config.yaml
num_hidden_layers: 16
hidden_size: 160
num_attention_heads: 10
num_key_value_heads: 10
head_dim: 32
intermediate_size: 640
vocab_size: 4901
hidden_act: "gelu"
norm: "layernorm"
norm_place: "pre"
norm_eps: 1e-05
positions: "rope"
rope_theta: 10000.0
rope_fraction: 0.25
qk_norm: true
attn_scale: 0.177
bias: "all"
tie_word_embeddings: false
parallel_block: true
init: "trunc"
init_std_qkv: 0.0357
init_std_o: 0.00446
init_std_up: 0.0357
init_std_down: 0.00316
init_out_by_depth: true
optimizer: "cautious_adamw"
learning_rate: 0.0023
beta1: 0.9
beta2: 0.95
weight_decay: 0.072
lr_head: 0.0142
max_grad_norm: 0.5
warmup_steps: 339
schedule: "cos"
final_lr_fraction: 0.1
batch_tokens: 32768
max_seq_len: 1024
doc_mask: true
z_loss: 1e-05
train_tokens: 292300000
max_steps: 8921
dataset: "wikipedia_en"
Each number is 128 + 24 x the weight over the matrix's rms, rounded and kept within 0 to 255. Layers, rows and columns count from 0.

# layer 13 MLP up, 640x160, rms 0.124, rows 543-585, columns 80-159
[[127  95  83 138  99 157 158 150 138 134 185 152 161  96 138  67 128 108 105 160 116 119 108 108 134 165 135 151 161 144  73 195 152 181 136 147 126 182 120  87 147 149 115 133 111 127 134 141 128 130  71 173  93  84 103 134 174 152 165 131 105 141 174 134 116 153 109 128 158 146 142 131 135  84 160 168  47 136 166 173]
 [132 112  91 147 115 104 124 109 127 137 162 170  95 130  93 101 137  91 110 151 107 103 106  92 132 136 168 162 150 125  98 162 108 112 129 132 117 131 127 132 110 144 163 115 129  88  95  98 124 158 112 160 108 147 108 138 152 112 155  93 116 115 134 126 176 125 114 102 119 106 133 105 122 133 149 121 143 190 176 160]
 [138 138 122  73 107 158 144 145 137 124 144 135 124 132 136 105 137 128 144 107 123 150 116 129 135  63 118 142 158 143  97  82 127 126 115 143 136 107 113 119 139  87 110 114 185  93 167 117 135 107 128 123 119 138  98 109 130 150 120  87 143 110 136 120 126 139  83 138 121 116 153 106 144  45 137  88 124 148 117 154]
 [116 103 127  82 106  83 132 111 158 116 168 143 139 136 119  58  90 129 133 154 151 145 129 140 107 153  66 141  92 139 118 120 168 111 136 166 187 149 149 138 129  79 165 153 163 158 102 143 108 142 120 151 147 114  86 116 134  88 153 122 122 104 108 124 134 110 123 141 173 119 157  91 141  72 138 126 149 136 121 114]
 [151 146 113 148 105 125 173 130 131 136 123 142  82 108 100 116  97 156 119 132  99 123 120 132  71 133  99 137 115 153 114 130  88 147 136 135  82 108 134 109 165 159 128 135  76 145  98 147 110 139 123 122 129  87 145 153 148  91 122 136  75 198 101 123 137 113 122 136 151 145 156 156 154 153 140  96 146 147 140 141]
 [109 107  77 112 106 105 188 154 149  94 130 112 135 123 104  85 154 143 108 155 106 145 130  88  87 127 125 137 120 165 116 129 146 163 116 172 166 158  84 137 136 124 164 141 145 137 136 132 110 153 116 127 146  81 153 135 134  75 165 146 128 126 155 145 120 106 109 125 119 111 169 157 102 120 142 134 100 128 129 141]
 [104 126 145 160  65 174 159 130 156 119 100 141 115 122 172 126  93 111 108 127 149 146 139 118 135 169 177 139 112 109 118 145 128 102  98 148 129 119 141 102 120 128 121 150 148 135  98 128 162 102  91  98 132 103 105 136 130 151 118 129 146 165 136 151 110 137  85 187 141 101 140 112 136 165 146 125 139 148 173  99]
 [163 170 117  98 141 124  99 143 129 111 150 122 161 130 148 143 139 141 170 169 143 164 120 112 129 123 127 166 144 173 116 139 138 114 133 164 113 164 115 155 114 111  87 129 115 124 117 132  94  90  78 126 126  54 132 168 121 135  99 151 179  79 131 131 133 131  67 100 110 136 119 115 105  59 154 124 143 142 142 116]
 [ 96 161 148 173 130 112 102 123 109 133 146 155  97 114 157 145 122  95  74 144 126 151 135  81 112 138 105 115 119 116 114 160 119 126 130 132 125 132  96 113 136 119 159 108 118 142 139 119 125 142 124 116 100 142 172 109 154 118 165 125 130 146  95 137 148  97 102 144 136 119 160 118  96 159 131 133 127 151 167 118]
 [137 129 152  89 149 144 119 136 110 107 154 123 121 107 129 113  92 106 173  99 119 124 106 101 124  80 143 151 110 123 127 112 166 137 129 129 115 135  90 180 165 118 125 130 139  99 135 133 141 134 126 123 127 155 145 132 125 136 112 113 120 150 135 150 134  76 150 142 146 117 175 187 124 137 109 134  82 150 114 147]
 [157 142 127  82  78 130 144  90 152 117 185 119 139 133 130  93  83 121 134 104 124 136 145 156 113 152 141 139  89 151 116 123 131 130  92 158 102 132 147 145 117 128 141  87 157 139  62 143  77 130  75 129 127 144  74 148 141 116 143 180 101 120 153 136 121 137 102 155 171  75 138  99 117  93 148 149 103 137 133  82]
 [179 115 125 160 135 113 140 123 148 147 147 120 134  85 151 119  97  94 153 164 130 122 111 142 131 139 133 121 108 148 137 144 109 132  91 142 159  84 157 177 110 122  84 135  81 140 151 154 129  74 108 120 125 136 123 147 145 124 141 117 122 146 137 173 131 125 125 130 147 105 130 145 128 136 153 152 105 114 132 182]
 [130 122  94  90  94 154 115 184 139 141 152 128 122  93 100 112 106 156 108 144 118 190 111 121 106  93  92 144 124 148 121 145 147 126 132 160 162 126 110 114  93 125  96 129 134 140 102 115 120  68 131  87 153 131 132 128 137 124 119 165 109 117 131 150 127 127  95 144 141 166 172 153 131 109 122  81  77 161 132 157]
 [151 123 112  89 126  87 160 126 169 123 149 121 123 151 115 107 129 121 152  97 129 136  40 110 118 117 135 111 128 173 152 142 181  97 110 143 144 147  92 148 130 131 170 150 136 121 127 154 131 134  97 156 118 102 132 150 114 169 140 112 127 103 148 120 117 119 112 159 171 176 133 163 114 109 115 118  99 152 127 119]
 [125 109 138 174 130 129 148 146 124 107 131 151 132 102 103 102 145 104 142 107 102 142 109 117 124 108  76 158 134 141 146 164 108 107 151 143 164 157 113 145 122 113  95 113 130 137  87 111 114 105 145 141 165  93 105 137 149 154 140  90 106 120  97 139 109  70 135 126 140 126 169 129 164  94 131 120 147 160 129 113]
 [146 114 101 136 119 110 152 110 150 158 104 108 141 131 153 133  97  96 136 147 143  95 140 128 128 147 153 104 114 112 136 114 105 108 147 158 140 100 144 157 106 119 106 116 107 117  98 127  95  71  98 129 137 129 181 168 110 144 137 129 146 139 124 177 142 110 140 133 151 123 144 109 153 121 127 138 148 138 144 144]
 [138 134  82 101 120 124 180 134 150 109 158 110 140 139 104 159  97 122 147 123 148 120  98 132  74 157 122  80 137 105 126 172 144 113 142 148 130 144 109 160 142 153 136 111 103 145 123 139 141 117 123 133 158 106 131 164 118 149 144 127 123 125 149 150 120 116 149 126 159  40 152 160 103 141 138 140 114 140 153 160]
 [126 129 134 124 141  87 148 148 111 100 177 133 124 164 149 141  91 123  96 119 109  59 115 115 149 122 116 106 155 145 127 184 111 118 135 113 153 164 105 142  79  66 157 139 103 119 108 153 117 130 123 122 119 103 123 128 146 161 129 128  90 148 165 119 121 148 134 109 127 113 166 159 142  80 125 130  98 134 164 131]
 [102  92  80 153 101 122 111 165 169 109 107 134 108 109 119  91 122 132 129 156 123 113 107 160 120 136 110 139  72 157 130 147 158 167 110 166 132 150 108 154  81 118 134 111 130 136  97 166 127  96 141 164 136 104 137 102 141 141 112 132 142  94 147 158 129 141 102 145 139 100 147 107 109 105 119 109 127 148 130 148]
 [147 190 119 119 108  86 171 141 115 117 125 144 128 133 117 130 149  99 115 119 140 155 114 160 106 142 132 126  97  98 160 144 147 109  79 130 112 100 112 177 149 111 148 132 126 113 127 128 134  85 178 153 120 138 150 107 152 133 132  86 121 138 175 128 127  99 117 159 148 121 124 177 102 102 107 147 118 165 134 144]
 [115 136 151 129 144 135 119 156 136 123 151 135 154  85 116 103  82 132 155 116  95 105  87 141 108 161 130 133 133 164 127 136 111 113 131 131 167 141 121 138 128 148 134 128 115 153 164 136 121 144 159 174 146 131 129 140 142 118  88  72 111  73 154 135 105 158 136 143 118  77 141 144 111 159 152 110 205 179 173  96]
 [150 148 143 108 131 163 150 177 123 139 105 107 147  79  98 119 122 129 104 126 122 175 121  95 100 128 100 143  98 184 119 194 146  99 109 200 140 184 122 154 140 108 140 125 116 138 169  96 128  95 135 128 149  87 116 130 108 135 122 153 154  79 162 135 122 129 106 152 154 135 118 137 128  93  94 111 155 132 116 164]
 [130 161 121 129  84 136 149 118 131 118 171 153 126 132 127 107  97 123 124 165 144 141  72 153 164 127 112 100 163 149 144 157 153 128 116 105 137 145 118 105 139 113 133  92  80 127  90 103  88 136 121 111 135 122 111 117 153 179  85 115 127 112 113 122 129  91 121 143 121 128 138 130 148  46 144 144 104 127 153 151]
 [136 103 118 111 115 125 131 147 145  92  88 122 113 137 170  86  83 139 132  91  78 135 127 132 112 139 121 170  96 157 102 100 155 131 150 160  99 167  87 180 169  95 122 113 144 151 134 145 105 117 138 135 114 132 110 165 125 130 154 117 124 130 140 103 152 146 154 112  90 119 137 110 162 137 130 150 125 101 138 165]
 [101 138 114 122 128 111 143 147 129 129 130 137 116  72 115 151 162  97 104 151 102 147 154 165 123 132 141 115  87 147 116 174 134 130 126 183  86 132 141  93 135  65  74 130 170 125 137 138 113 112 150 141 132 110 154 130 114 153 104 108 142 118 134 115 120 146  86 117 148  98 136 168 160 107 101 134 116 133 107 137]
 [114 160 118 148 154  96 127 119 138 137 128 108 113 114 138 129 135 143 137 152 122 141 140 123 157 133 130 127 113 155  65 115 127 129 107 103 161 139 118 159 147 125 100 106  78 135 133 135  97 144 128 144 135 112 111 139 128 105 169 152 145 101 109 107 133 152 148 157 177  70 122 146 109 111 145 144 138 142 174 109]
 [113  98 100 123 104 142 120 155 121  98 128 153  73 153 136 148 127 152 135 175 143 147 124 126 141 132 125  70 127 141  95 155  97 114 125 163 129 166  77 113 138 127 116 148 159 114 130 114 152 125 146 115 155 142  77 139 195  93 164 118 123  84 152 126 123 121 116 167 113 160 109 138 123 144 128 147 106 148 147 174]
 [150 114 142 111 125  97 138 146 159 114 119 145  84 108  88 112 110  99 127 133 141 148 132 115 140 140 135 104 137 131 124  88 135  95 152 147 138 122 185 135 111 110 107 125 106  93  87 117 119 120 132 155 137 119  98 123 118 125 201 175 154  78 143 131 126 174 126  91 170 139 149 186 112 141 164 120 134 167 144 113]
 [177 122 131 114 121 157 125 109 126 116 130 156 119 150 139  76 111 137  82 154 143 161 126 109 105 134  68 137 114 168 101 134 144 139 105 130 137 142 121  94 134 115  93 144  91 123 155 127 104 106 113 132 155 184  88 175 147 133 126 105 104 117 157 144 109 126 102 196 138  89 148 128 126 139 154 105 134 145 177 153]
 [107 147 154 107 113 148 150 163 142 136 115 149  80  71 116 129 104 103 121 135 111 114 121 107 102 186 145 141 125 176 132 122 149 150  99 124 140 158  93 126 151 134 151 107 123 147  96 167 136 147 148 112 118 109 161 122 164 157  93 142 111 142 157 129 168 155 104 163 133 121 148 162 128 143 177 136 140 117 130 122]
 [104 130 104 113 105 125 123 115 138  58 128 126 150 128 152 164 112 125 140 168  99 123 144 142 138 162 140 191 106 143 112 123 116 135 129 170 123 144 154  69  99 148 120 106  99 145 129 116 113 127 114 153 169 154 140 106  99 151 138 156 158 119 143 113  96 133 135 163  95 118 116 142 155 134 145 100  93 111 105 133]
 [122 147 160 138  96 130 148 106 105 121 121 147 118 130  94 130 151  85  78 132 135 142 120 132 107 113  86 143 175  92 100 122 116 104 107 138 167 122 132 130 123 156 138 153 106  86 135 152 141 135 147 195 119  88 173 161 119 114 135 171 149 121 125 148 123 162  90 159 166 127 118 108  92  91 130  96 147 118 181 112]
 [153 131 152 112 116  76 163 117 154 139 138 109 126 134 124 121 124 136 117 151 147 123 120 135 133 187  83 128 117  98 110 179  88  94 127 170 127 106 133 118 118 175  99 113 130 112  97 131 115 110 133 139 160  94 130 134 166 126 105 145 151  76 123 112  70 147 124 122 131 136 146 108 135 124 139 141 142 174 150 156]
 [143 113 137 155 150 114 113 155 127 163 118 144 115 120 112 132 110  76 118 206 153 137  98  93  98 101 117 139  94 111 125 116 138 100 125  99 140 126 122 148 137 129 139 126 106 103 149 128 137 143 121 151 115 130 134 116 165 149 139 122 146 134 115 142 136  92 130 123 127 105 111 136 100 143 133 147 107 138 189 112]
 [161 158 109 148 137 143 148 139 111 138 155 158 121 119 105 114 112 147 133 164 179 167  96 138 107 176 139 121 169 123 134 134 166 133  59 149 113 163 138 179  93 118 169 145  94 145 108 121  90 121 138 119 125 142 106 122 142 169  88 112 120  93 125 146 153 121 130 103 137 134 144 119 139 112  99 111 119 147 125 173]
 [125  96 133 111 159 123 145 134 139 120 156 126 132  80 118  77 123 107 157 128 117  95 125 103 141 151 142 126 199 136 163 156 126 125 122 122 154 153 125  97 127 152 169 122 107 149 124 128 104 105 142 147 101 140 144 170 119 160 132 125 155 114 124 156 166 119  97 132 158 107 135 162 117 152 181  94 148 121 168 133]
 [ 97  93 103 122 123  61 147 109 140 148 157 105 113 139 132  96 105 126  95 142 160  92  96 133 136 100 119 146 118 171 121 165 151 117 140 139 157 130 110 111 144  87 121 109  72 118 141 102 117 124 163 147 146  95 161 133 124 100 106 137 135 102 136 117 132 159 157 135 148 138 130 150 123 121 127 110 143 132 131 150]
 [137  92  69 137 104  78 179 186 131 125 113 154 117 137 138 134 138  95 110 102 117 112 146 108 120 139 122 141 138 151  94 122 150 130 114 138 122 139 117 127 138 139 136 128 117 123  93 116 148 104 129 134 103 130 110 176 150 119  90 100 119 117 182 160 121 152 150 128 139 148 111 151 150 117 147 118 104 166 102 118]
 [135 126 115 140 132 132 117 158 195 115 124 134 155  82  91 135 143 116 110 131 163 119  82 139 123 123 100 133 130 115 115 171 134  87 100  94 128 121 147  91 145 166 137 119 111 140 165 104 143 112 115 165 119 120 123 143 116 130 154  87 151  87 108 165 141  74 104 134 149  94 169 125 157 116 151 119 119 154 152 146]
 [168 157 143 107  94 120 155 115 136 117 167 130 136 140 157 120 102 151 108 111 140 112 155 170 156 118 122 145 124 149 147 126  78 110 125 150 117 128 130 150 172 134  74 121 151 138 109 151 128  88 106 106 140 107 109 123 148 131 162 104 174 102 117 144 106 125 118 142 155 135 167  82 149  98 152 130 136 146 108 111]
 [150 122 105 129 135 130 119 149 153 120 115 141 134  95  90 121 106 111 147 137 172 133 127 115 116 125 151 102 129 125 145 155  91  79 150 126 140 159 128 128 130 138 148 152 139 107 173 154  97  63 111 182 164 140  80 137 118 138 106  84 155  67 153 159 121 121 125 157 168 115 158 144 104 158 124  93  66 158 118 155]
 [ 87 139 124 118 102 140 141 124 147 115 171 167 116 102 101  87 123 155 152  97 104 121 148 122 120 143 110 110 149 157 116 129 140 145 139 166 157 122 122 102 107 131 128 154 160 135 163  97 130 117 148 138 164  82 143 170 141 150 132 151 136 141 126 139  94 141 121  94 135 146 110 132 149  99 133  94  95 148 128 120]
 [121 111 142 125  87 148 105 110 158 136 106 142 112 139 135 128  95 105 132 104 141 123 120 127 114 136 112 150 146 123 126 108 163 132 111 147 163 133 129 121 115 136 135  71 143 133 133 141 127 146 155 169 139 122 144 123 158 123 151 130 113 150 144 153 124 102 125 118 116 109 151 136 113 124 110 106  86 143 159 112]]
# layer 13 MLP down (transposed), 640x160, rms 0.137, rows 543-584, columns 80-159
[[163 143 159 119 106 129  66 141 148 156 103 126 117 140 116 133 140 150 133  88  90 142 131 140 102 114 118 134 124  85 117  95 110 120 132 147 115 170 144 156 142  91 183 118 103 163 135  50 136 132 132 171 120 107 108 229 106 169 150 185 119 109 133 148  87 140 124 138 106 134 144 118 140 144 127 127 101 192 138 149]
 [ 99 174 122 151 108 157 130 150 103 137 112 149 139 134 126 134 152 137 117 114 121 156 113 140 101 164  65 146  82 118 146 123 128 143 132 136 114 151 154 110 131 141 119 110 130 154 158 126 123 101 146 124 114  98 113 131 113 139 101 157  99 118 115 106  90 137 126 140  89 137 127 126 163 140 111 159 147 126  68 119]
 [119 168 123 176 161 146 115 131 125 127 128 131 121 122 133 142 116 118 127 160 143 129 128  93 167 161 128 146  90  97 123 125 136 122 146 193 156 126 117 115 125  69 107 105 109 175 148 112  82 134  82  78 153 128 161 103 144  86 104 127 103 114 152 128 151 136 143 112  79 138 121 105 133 148 122 167 159 105 134 146]
 [135 157 172 132 131 124 159 104 139  89 149 128 116 121 165 155 149 136  72 127 115 115 128 152 135 107 113 162  86 132 136 115 120 134 124 147 134 132  74 105 164 139 115 112 141 113 135 141 127 156 150 105 109 173 102 150 164  90 112 109 137  83 158 138 128 147  98 102  66 117 134 124 109 162 149 118 108  87 115 147]
 [137 102 116 135 132 134 129 129 148 114  84 122 144 130 108 130 107 167 171 117 113 140 121 124 131 130 111 153 127 129 171 151 130  93 131 131 146 130 110 130 144 191 112 164 156 141 128 131 141 106 116 123 179 129 135  95 144 152 182 112 166 104 115 103 131  95 129 164 122 141 155 140 125 142 123  99 131 124 134 108]
 [176 147 121 101 115 163 144 144 133 100 128 149 128 138 111 105 194 129 127 142 146 122  59 127 151 158 101 116 112 104 126 140 150 144 137 159 131 129 102 148 133 109 127  96 120 117 135  93 139 131 102 123 117 138 148 128 146 168 126  78  94 135 157 124  90 127 137 137 104 111 116 130 111 104 118 142 133 153 109 164]
 [150 117 121  91 121 112  82 115 158 131 109 118 136 156 156 157 154 168 174 109 177 149 193 151 118  97 109 141 131 126 140 126 128 101 103 135 130 114 131 116 128 102 177 129 140 130 117 122 153 151 129 141 131 113 149 139 156 117 130 129  91  94 121  79 144 142 126  91 150 118 129  81 141  68 150 109 134 143 140 145]
 [121 139 123 115 132 114 152 125 113 129 173 119 113 136  87 127 144 174 125 149 126 142 124 121 123 137 148 115 131 133 113 105 173 107 122 138  99 100 155  62 116 101 128  92 186 108 154 104 136 177 138 129 150 144  92 140 119 118 131  94  88 120 139 139  96 148 131 145 108 124 120 133 139  98 122  89 146 134 105 172]
 [130 120 109 107 152 121 140 147 160 119 127  83 155 146 158 130 135 132 142  95 103 127 166 141 107 110 104 130 170 151 127 134 108 104 146 165 116 141 105 134 114 100  97 119 152 145 105 124 110 117 132 111 119 110 133 141 126 112 105 133 156 118 162 120 111 161 144 155 149 153 111 116 126 105 118 144  90 123 126 135]
 [137 136 131 146 119 110 138 141 141 114 117 108 151 148 127 100 151 144 100 160 128 148 137 148 126 153 124 128 113 116 150 145 174 123 132 144 127 106 132 103  91 179 131 132 126 129 115 129 151 127 137 129 123 130 108 110 129 130 123 168 113 113 124 112  65 151 106 137 144 125 131 129 178 120 167 105 170 133 127 115]
 [112 122 163 119 104 111  96 156 114 125 106 105  92 171 140 150 166 119 134 126 145 183 176 102 119 145 121 115  83 119 143 154 136 141 136  94 166  97 172  82 112  92 114 149 146 178 123 155 146 123 151 108 113 141 100 186  92 124 126 118 114 101 129 131 160 143  80 124 140 153 123 121 161  78 109 143 124 162 109 116]
 [111 147 126 154 119 152  98 143 127 123 162 141 133 117  86 112 139 159  98 116 109 119 135 130 145 131 141 144 104 138 119 134 150 134 146 123 143 159  97  97 149 155 137 144 100 110 153 124 121 145 124 133 102 110 101 111 124 115 130 150  79 132 103  85 161 151 137 105 100 131  83 125 106 101 102 144 115 180 106 101]
 [ 95 123 131 138 105 116 114 109 131 130 154 104 123 171  96 145 175 124 138 150 109 159  68 107 101 121 115 143 135 114 158 158 175 128  82 159 108 112  92  79 134 114 140 120  71 115 136 134 136 179 100  75 159 166 179 127 177 156 102 126 112 105  97  90  95 135  97 154 127 155 128 124 100 126  62 141  85 140 174 124]
 [122 114 158 150 147 137 117 120 108 149 116  93 141  99 109 154 158 110 125 128 184 119 100 115  81 138 121  99 161 165 127  94 139 125 165 115 149 124 144 158 143 118 155 161 135 115 102  96 161 122 151 106 128 191 156 129 145  80 109 136 135 118 117 106 147 107 148  78 123 108 138 128 138 104 123 148 167  89 139 130]
 [146 132 154 116 127 130 157 110 108 112 135  75  82 133 164 140  99 179 149 157 167 169  95 114 118 152 138  79 118 139 144 133 101 121 129 148 156  99 102 159  97 124 127 135 120 131 125 141  94 105 127 140 140 119 172 167 107 142 116 136 158  97 141 176 126 157 129 153 126 110  76 114 110 127 161 116 119 135 115 125]
 [105 187 113 138 131 136  89 125 140 125 158 138 145 129 139 120 131 112  98 109 111 151 172 158 115  95 111 129 125 155 123 159 127 155 103  82 121 135 150 102 124 146 150 129 145 140 129 129 158 120 146 125  91 170  83 103 154 133 129 133 116 124 126 120 158  82  96 118 139 114  99 139 110 106 138 144 124 135 108 106]
 [109 130 157 145 169 184 130 129 120 144 107 156 110  66  77 120 142 129 145 132 127 135  79 159 114 141 136 119 145 148 131 149 147 139 139 162 149 164 131  87 121 158 134 106  86 149 119  94 159 138 115 169 160 128 115 128 127  99 160 145 183 102 128 134 120 142 107 120 133 126 111 149 134 139 141 148 145  90 108 169]
 [144 127 162 142 123 126 141 116 137 156 123 115  74 126 145  89 136 121 129 139  97 149 147 108 102 132 141 142 133 101 134 107 102 100 156 141 164 141 138 178 141 136 118  87 103 106 172 139 171 134 144 123  75 103 116 120 151 163  84  82 141 129 125 167  99 118 153 123 137 104 112 162 123 140 107  84 154  80 122 126]
 [155 127 161 185 183 134 112 157 107 102 132 122 139 129 115 119 112 147 147 127 115 129  96 160 129  94 142 144 161 148 144 113 147 109 142 138 126 120  85 111 115 142  84 176 144 135 128 152 107 138 108 130 123 164 143  94 158 156 153 131 110 137 146 112  93  96 102 122  98 188  98 123 170  95 166 151 100  66 110 128]
 [130  83 117  97 122 148 142 107 127 140 102 142 122 132 146 127  72  85 134 170 149 134  84 122 133 122 147 111 103 121 117 155 102  94 150 134 113 132 128 149 106 141 165 101 112 108 153 152 140 122 137 168  91 145  95 154 134 145 134  87  97  90 141 138 133 136 135 110 106  94 163 144 161 155 126 126 152  62 114 117]
 [ 97  85 203  93 100 199 134 105 105 182 150  63 148 140 151 151  55  91 131  93  70 177 132 103 139 115 108 104 127 147 163 152 120 197 204 140  96 151 170 168  85  92 159 178 119 124  97 108  98 143 103 124 110 128 127 131  63 126 125 151 130 133 176 157 113  85 181 136 125 119 149 130 141 132 114 140 157 118 165  41]
 [169  88 127 136 182  93  88 139 134 115 132 118 105 175 105 144 130 142  97  77  79 122  75 122 150  77 165  66 100 119 175 116 124 117 132 127 205 134 146 111 146 131  97 155 106 128 138 138 131 162 122 162 120 158 109 133 123 114 124 171 148 118 140 137 112 156 123 118 134 161 116 125 113 134 127 121 116 130 152 121]
 [106 127 102  93 119  59 108  55 172 114 165 175 110  96 136 126 136 112  99 133 124 152 112  70 113  99 118 176 106 100 153 145 126 136 142 107 139 104  57 153 137 136 132 139 117  96 130 115  95 121 118  74 171 163 146 116  79 159 131 154 171  78  96 168 124 144  88 128 199 142 187 144 141  89 139 142 142 159 119 100]
 [154 158 129  98  94 130 168 127 127 109 123  98 150 177 132 100 112 136 107 115 155 148 152 113 146 134 109  43 117 109 165 124 149 118 118 122 184 128 128 105 137 113 138 138 104 138 104 152 109  90  75  74 118 111 114 147 133  93 152 126 147 160 134 182 129 172 118 145 162  96 144 145 107  88 165 133 122 125 130 128]
 [128 137 157  78 125 129 132 141 115 103 127 101 170 113 126 126  87 152 148 132 135 127 115 134 149 120 128 172 181 137 146  77 113 132 134 115  89 126 104 156 139 103 105 147 117 144 126 126 154 147 130 121 115 138 121 128  97 131 101  66 147 179 134 123 120  92 159 100 139  89 126 122 135 125 158 148 134 130 143 146]
 [138 122  92 204 120 114 114 116 112 148 100 117 125 139 145 109 162 130 111 116 126 121  78 123 122 119 111  80 122 122 116 134 120 125 111 153 169 116 146 140 137 117 164 141 132  93 148 122 115 144 164 124 105  99 120 101 163 153 122 140  70 125 107  81 150 142 135 136  82 143 120 132 130 108 162 132 125 151 118 144]
 [144 115 140 141 115 146 123 127 135 109 140 129 165 104 123 144 163  85 145 128 128 118 106 173 133 101 109  99 127 109 100 134 151 124 138 132 116 111 143 104 145 149 112  92  97 150 130 121  99 121 128 129 122 114 133 150 101 133 134  98 117 132 104 122 130 127 120 123  84 107 151 121 145 160 124 150 163 108 134 140]
 [167 132 100 153 152 123 142 133 167 146  96 109 115 121 155 120 107 115 128 106  83  93 135 157 129 107 118 148 135 132 137 114 103 143  85  64 139 150 138 130 165 193 172 132 113  87  68 136 110 124 140  99 137 130 137 121  97 175 151 156 109 157 147 123 123  84 137 128 128 125  98 117 135 145 153 153 140 135 107 154]
 [135 119 119 109 134 143 103 137 135 123 149 109 174 122 151 147 109  96 151 115 117 144 146 140 104 130 150  99 117 130 137 114 115 157 157 131 135 137 125 159 118 109 134 109 137 130 134 123 145  89  87 153  69 140 154  93  95 131 133 141 150 166 162 126 151 126 147  55 119 131 107 142 126 129 115 173  94 120 137  94]
 [129 112 147  90 160 160  90 101 180 109 128  85 134 157 107 154  44 144 177 142  89 138 182 152 166 180 140 132 149 122 135 168 147 116 143 104 106 138 119  89  75 110 127  84 139 154 176 121 132 180 149 105 199 127 127  83 116  99 109 128  49  80 120 170 131  87 127 144  87 177 139  75 131 140 147 111 135 120 164  88]
 [154  96 105 147 176 130  91 178 104 119 129 112 141 131 125 144 157 106 129 115 135 135 107 111 126 146  66 111 133 141 152 144 131 156 119 142 112 116 118 130 134 101  92 136 181 124 104 159 103 156 144 140  88 121 139 137 124 105 119 101 164 121 138 118 125 138 164 120 134  98 131  94 115 105 123 112 148 174 141 145]
 [180 128 153 128 128 156  65 108 163  84 131 116 136 151 113 174 113 123 167  82 149 124 139 144 140  71 141 137 124  79 148 102  97 163 112 150  99 146 128  63 130 133 103 111  74 106 107 111 128 189 108 122 161 129 162 123 139 119 114 129 135 121  86 130 144 156 117 123  96 138 134  83 108  99 103 105 123 120 145 172]
 [114 140 161 141 136 126 102 114 126 134 126 140 129 132 139 118 103 121 159 129 144 134 162 121 110 108 147 161 113 126 128 100 172 137 134  94 131 161 125 126 132 104 164 112 112  85 149 148 151 146 118 124 103 133 120 133 134 132 140 114 142 144 114 183 159  91 140 123 119 133 120 147 145 136  99 176 129  99 138 112]
 [137 142 138 113  94 123 144 137 128 100 149 130 148 120 111 124 152 156 127 111 106 108 123 142 138 147 125 131 165 144 108 129 118 139 136 157 111 152 131 118 132 129 116 116 123 147 139 134 133 110 116 100 155 106 133 133 110 123 128 118 125 125 140 107 126 133 103 150 136 150 136 121 149 132 139 107 124 110  91 123]
 [ 94 119 143  95 164 103  60 157 127 123 120  99 148 146 126 126 135 167 152 143 118 165 130 106 127 141 128 122  69 156 104  89  88 160 139 159 185 121 118  86 144 109 110 137 154 118 115 112 169 166 126 174 142 123 108 138  84 125 132 119 130 138 134 107 175 168 129 107 120 122 142 147 106 126 197 100 146 166 153 152]
 [107 124 121  82 163 131  86 154 156  84 139 116 126 116 130 115 156 144 106 137 113 140 105  92 158 124 157 151 149 115 125 115 118 124 164 134 126  63 141 121 101  88 111 126 149 181 160 146 134  88 119  90 130 122 163 133 150 122 120  98 147 132  98 150 121 182 142 135 135  70 116 110 118 120  89 153 141 149 126 166]
 [166 119 126 107 157 143 128 134 118 158 124 126 134 159 179 152 123 106 152  94 106 117 109 130 149 133  93 115 147 132 119 106 106 129 135 155 126 138 131 153 113 129 129 132 133 128 132 129 125 135 119 138 116 163 170 109  84 122 158 126 122 115 106 141 150 106 100 102 108 133 125  96 137 110 122 141 132 123 163 116]
 [122 167 147 103 128 145 130 142 138 100 167 136 133 137 125 114 122 137 127 143 129 131 188 154 131 118 146 175 117 127 142 101 117 119  91 123  98 133 128 137 183 126 181 110 141 115 125 128 103 114 127 115 126 128 166 145 122 104 115 118 120 118 142 121 136  90 149 108 129 118 136 138 136 131 102 119 149 124 119 169]
 [110 117 109 123  87 140 145 120 118 111 131 126 133 147 175 178  97 157 116 117 119 160 135 131 173 147 130  95 146 140 165 145  59 173 150 127 154 114 138 119 136 147 150 120 114 135 126 143  94 157 108 107 111 171 136 103 123 122 160 117 130 153 150  81 175 139  99 120 112 146 118 136  88 127 127 104 129 121  96 111]
 [105 123 132 139 132 141 113 133 115 117 137 152 131 139 159 146 133 116 154 129 123 124 243 116 131 151 116 116 145 113 113 139 117 139 145 121 137 115 139 117 101 141 140 133 123 106 123 131 130 124 125  98 126 136 115 126 113 140 161 150 119 117 125 129 111 120 135 133 120 145 131 114 110 134 118 108 117 130 137 116]
 [147 133 146 132 100 163 148 111 142 105 171 120  70 133 119 115  82 138  90 112  61 106  69 101 133 102 141 118 163 167 120 182 131 146 156 147 123 129  84  97 151 136 113 129  92 150 119 137 139 123 120 152 127 100 119 128 142 130  87 124 130 111 123  78 103 155 125 164  97 108 157 158 101 103 158 127 174 138 141  76]
 [145 128 131 155 101 134 131 121 108 119 130 141 170 107 138  99 107 116  91 172 126 107  83 119 131 100 111 102 136 102 153 129 144 155 158 105  90 122 140 123 198 129 128 111  98  82 131 115 120 111 119 160 111 178  91 140 128 140 152 126 132 112 106 115 121 109 164 129 120 118 147 133 159 140 104 118 127 130 156 126]]